{"d_model": 224, "norm": "layernorm", "init": "normal", "init_std_up": 0.0449, "lr": 0.00506, "beta2": 0.99, "decay_fraction": 1.0}
Each number is 128 + 32 x the weight over the matrix's rms, rounded and kept within 0 to 255. Layers, rows and columns count from 0.

# layer 3 MLP up, 896x224, rms 0.12, rows 616-619, columns 0-223
[[118 191 138 173  83 130  70 168 164 119 153 122 164 167  95 111  91 118 137 146 121 167 113 147 105  52 163 101 132 118 127 150 159 178 174 122 142 144 118 127 137 140 124 107 128 109  89  68 186  96 110 122 116  97 118 138  84 203 106 108 114  96  81 113 148 108 125 155 129 206  89 147 160 110 112 107 177 129 158 130 142 144 116  86  83 143 118  95  67  95 156 170  63 122 136 198  89 100 128 124 183 109  75 147 127  81 101 162 124  96 145 127 116 181 141  76 134  90 193 148  93 185 110  89  97 101  95 111  94  88  59 101 160 137 139  85 135 132  79 124 157 127 124 135 161 132  90 144 151 113 124  86 114 115 189 105  63 141  73  80 101 124  97 145 149 148 179 121  30  72 108 146 139 142 126 112 129 139 117 133 139 163 119 165 132 138  63 162 157 181 188 109 150  97 182  95 128 109 177 143 163 141  65 170 140 143 136 165 156 129  70 148  82 140 146 112 154 104 153  67 155 102 156 138]
 [123 160  76 128 143 176 163 145 101 121 145 130 141 139 104 131 156 101 112 171 139 174 128 122 199 107 162  89 134 146 134 207 163 159 109 145 121 155 102 173 141  98 123  97  92 141 125 168 111 120 143 159 182  82 151  85 112 102 168 133 173 159 127 112 175 112  76  96 119 110 122 100 128 166 140 137 100 124 132  62  85 123 142 105 179 117 132  96 127 137 145 148 125 117 147 157 147 116  48 105 106 134  82 123 108 173 135 106 149 154 160 156  96 165 145 143 174 114 143 114 158 128  89 118  58 228 166 143 115 148 136 102 142 152  72 149 136  84 145 104 101 125 106 139 117 156  86 102 161 160 138 206 176 107  63 132 147 124  68 152 127 192 141 134 134  64 140 118 156 119 144 146 119  53 154 113 119 116  78 114 131 130 107  73  83 102 158 133 150 159 133 109 100 113 135 109 133  92  92  64 134 124 119  75  71 114 155 137 133 173 169 113  85  98 100 101 128 107  79 153 163  54 147 208]
 [145 127 115  84 104 101 130 173 127 120 151 106  16 119 137 130  78 173 124 136 128  96  94  98  92 149 143 125 164  58 132 113 120 119 125  96  93  89 130 138 114 176  97 131 130 112 112  51 106  51 110 134 141 128 123 100  94 100 103 147 163 134  94 107 122 112 155  74 151 215 113 152 118  78 148 144  81 117 106 134  80 183 184 178 198 106 165 180 167 134 141 158 177 138 157 162 119 143 165 175 165 164 153  83 119 135 132 144 137 116  72 129 120 148 122 130 120 123 104 162 155  99  93 125 120 146 113  66 114 106 178 106 125 110 148 123 139 139 110 120 102 124  77 154 133 108 124 157 124 101 115  90 167 100 116 171  94 102 158 113  80 147 117 124 131 166 152 148 135  92 155  77 154  94 151 148 100 229 128 118 169 124 137 116 143 109 101 150 182 135 161 162 105 157 116  52 145 108 131 140  65  96 120 103 132 124 154 146 156 140 129  76 147 141 127 147 180 194 135 153 156 146 124 141]
 [113 139  91 103  46 101  97 126  87 191 104  90 106 156 142 188 118 134 123 167 130 129 121 162 160 133  95 135 151 130 123  76 118 132 148 120 108 128 166  97 124 173  94 184 156  91 138 146 144 152  86  71 133 142 147 128 103 117 171 115  99 114 180 124 149 118 125 143 114 164 170 142 166  95  93  83 142 194 168 133  71 167 134 185 148 110 131  98  84 168 109 140 100 120 132 141 112 121 152 130  76 120 146 100 115 154  98 128 145 157 109 121  66 154  99  67  59 141 142 119 138 136 113 124 121 132 169 137 101 100 154 110 162 130 173 149 147 138 168 130 121 133 130 157 130 138 170  67 164  60  96  92  95  89 122 122 113 124  87 143 129 169 100 139 151 111 166 199 119 121 127 175  82 103 113 128 122 154 118 177 151 140 184 160 111  83  89 120  65 145 150  99  74  89 112 135 130  91 151 144 161 111 123 103  92  70 112  71 130 171 121  40 161 122 107  73 114 150 112 125 101 108 135 180]]
# layer 3 MLP down (transposed), 896x224, rms 0.108, rows 616-619, columns 0-223
[[105 155 102 106  58 125 145 142  55 133 123 137 103 159 142 144  90 112 161 125 112 112 107 137  89 141 159 155 154 191 135 152 133 114 153 195 126 130  91 104 124 125 137 123  87 169  73 113  83 160  84 174  67 118 134 123  79 161 168  83 143 145  58 168 157 173 127 138 130 165 132 172 151 161  36  93  61 123 113 101 126  93 143  79  89 142 143 156 161 133 126 196 144 149 138  93 132 142 112 141 104 142  98 101 158 158 101 112 105 152 112  89  95 142 109 158 129 197  57 144 108  92 151 130 179  43  99 155 169 183  89 114 148 109 143 222 118  76 129 189 116 159 129 156 120 154 170 169 122  93 128 159 194 105 183 122 160  86  87  90 108 122  97 140 109 103 151 106 201 140 147 122 102  84 129 137 105 100 108 114 158 128 111 145 165 110 118 121  73  70 139 114 163 116 134 135  77 126 163 138 188 147 111 172 128 116 140 112  85  97 175 154 173 131 142 115  94  60 129 104  88 155 121 129]
 [103 114 169 185 128 120 149 127 152 138 121 109 130 127 209 156 124 192 139 154  69  99  92 113  94 161 109 158 124 145 192 101 109 102 105 139 122  87 144 144 196 114  85 127 184 106  43 137 135 117 192 168 123 158 160 175 107 124 107 101 130  93 130 136 193 122 112 100  88 135 144 114 159 125 122 125 106 170 104 126 142 117 107 139 136 135 105 102 124 109 116 139 140 120 182 115  80  74  87  72 152 121 109  94  92 110 165 102 126  58 161 120 137 119  71 112 166 167 139 124  78 133 105 162 111 146 147 144 127  60 131 146 148  97 125 145 139 115 118 144  97 171 191 120 127 115 112 105  91 128 116 181 107 105 141 156 159  92 156  84 161 119 135 164 135 138  55 166 102 156  98  80 105 147 127  29 123 136 109 195 138 107 206 154 109  84 146 107 117 100 124 123 141 131 100  43 113 108 164 110 174 141 115  98  96 103 165  69 201 118 163 120 136 110 141 119  39 154  81 189 117 185 103 130]
 [101 104 183  71 144 131 138  77 106 133 106 145 104 130 113  79 148 152 119 112 124 161 170 181 201  60 103  73 114 164 135 163  96 138 125  95 164 104 173  87 173 125  63 142  94 100 125  66 186 134 150 100 129 139 140  55  92  95 124  82 112  46 120 146 124 112 115 123 115 150 130 186 112 172 107 135  74  97 140 131 101 123 142 115 133  99 190  81 127 157 106 153 139 152 116  82 132 183 120 175  98 120 120 147 113  97 178 135 152 192  81 110  93 138 177 112  96 101 111  90 110  93 144  75  97  76  59  77 127 143 100 114 154 118  80 127 122 117 128 110 125  79 113 137 163 134 150 139 144 144 110 144 147 159 167 137 149 124 122 111 115 132 120  94 111 153 140 100 131 151 169 135 150 128  99 136 139  62 139 148 168 163 123 124 152 138 163 106 124 144 144 131 162 164 145 116  71 109 148 190 112  83 136 132 147 167 103 150 188 103 192 144 157  47 142 203 206 138 109  99 148 131 126  91]
 [173 124 151 173 131 106 139 132 195 101 123 155 192 108 171 175 131 137 138 100  96 122  96 109 160 101 184 120 176 112  67 120  99 132  62 147 121 113 128 133  99 102  84 141 159 133  67  96  84 168  61 142 149 164  91 134 115 119  82 199 115 151 158  84 137  94 117 115 120 148 114 119 198 161 153 126 190 100 143 147 161 156 142 135 162 199 114 145 117 129 138 113 159 182  82 113 153 196 182 108 142 161 132 122 146  82 101 171 130 123 182 112  97 161 160 132  92 112  79 115 183 155 110 189 157 160 111  76 175 129 111 110 130 132  98 164 135  89  80 181  79 108 140 145 152 115 185 154  45 111 130 154 157 120 135 105 165 135 105 119 157 131  71 112 178 148 202 121 151  67 153 117 137 188  71 115 168  92 119 160 121 184  59 147  85 123 108 122 159 156 115 107 186 151 113 184 140 131 126 173 110 181  91 146 125 136  56  96 151 189 104 114 162 132 132 153 127 131  98 149 129 119 127 131]]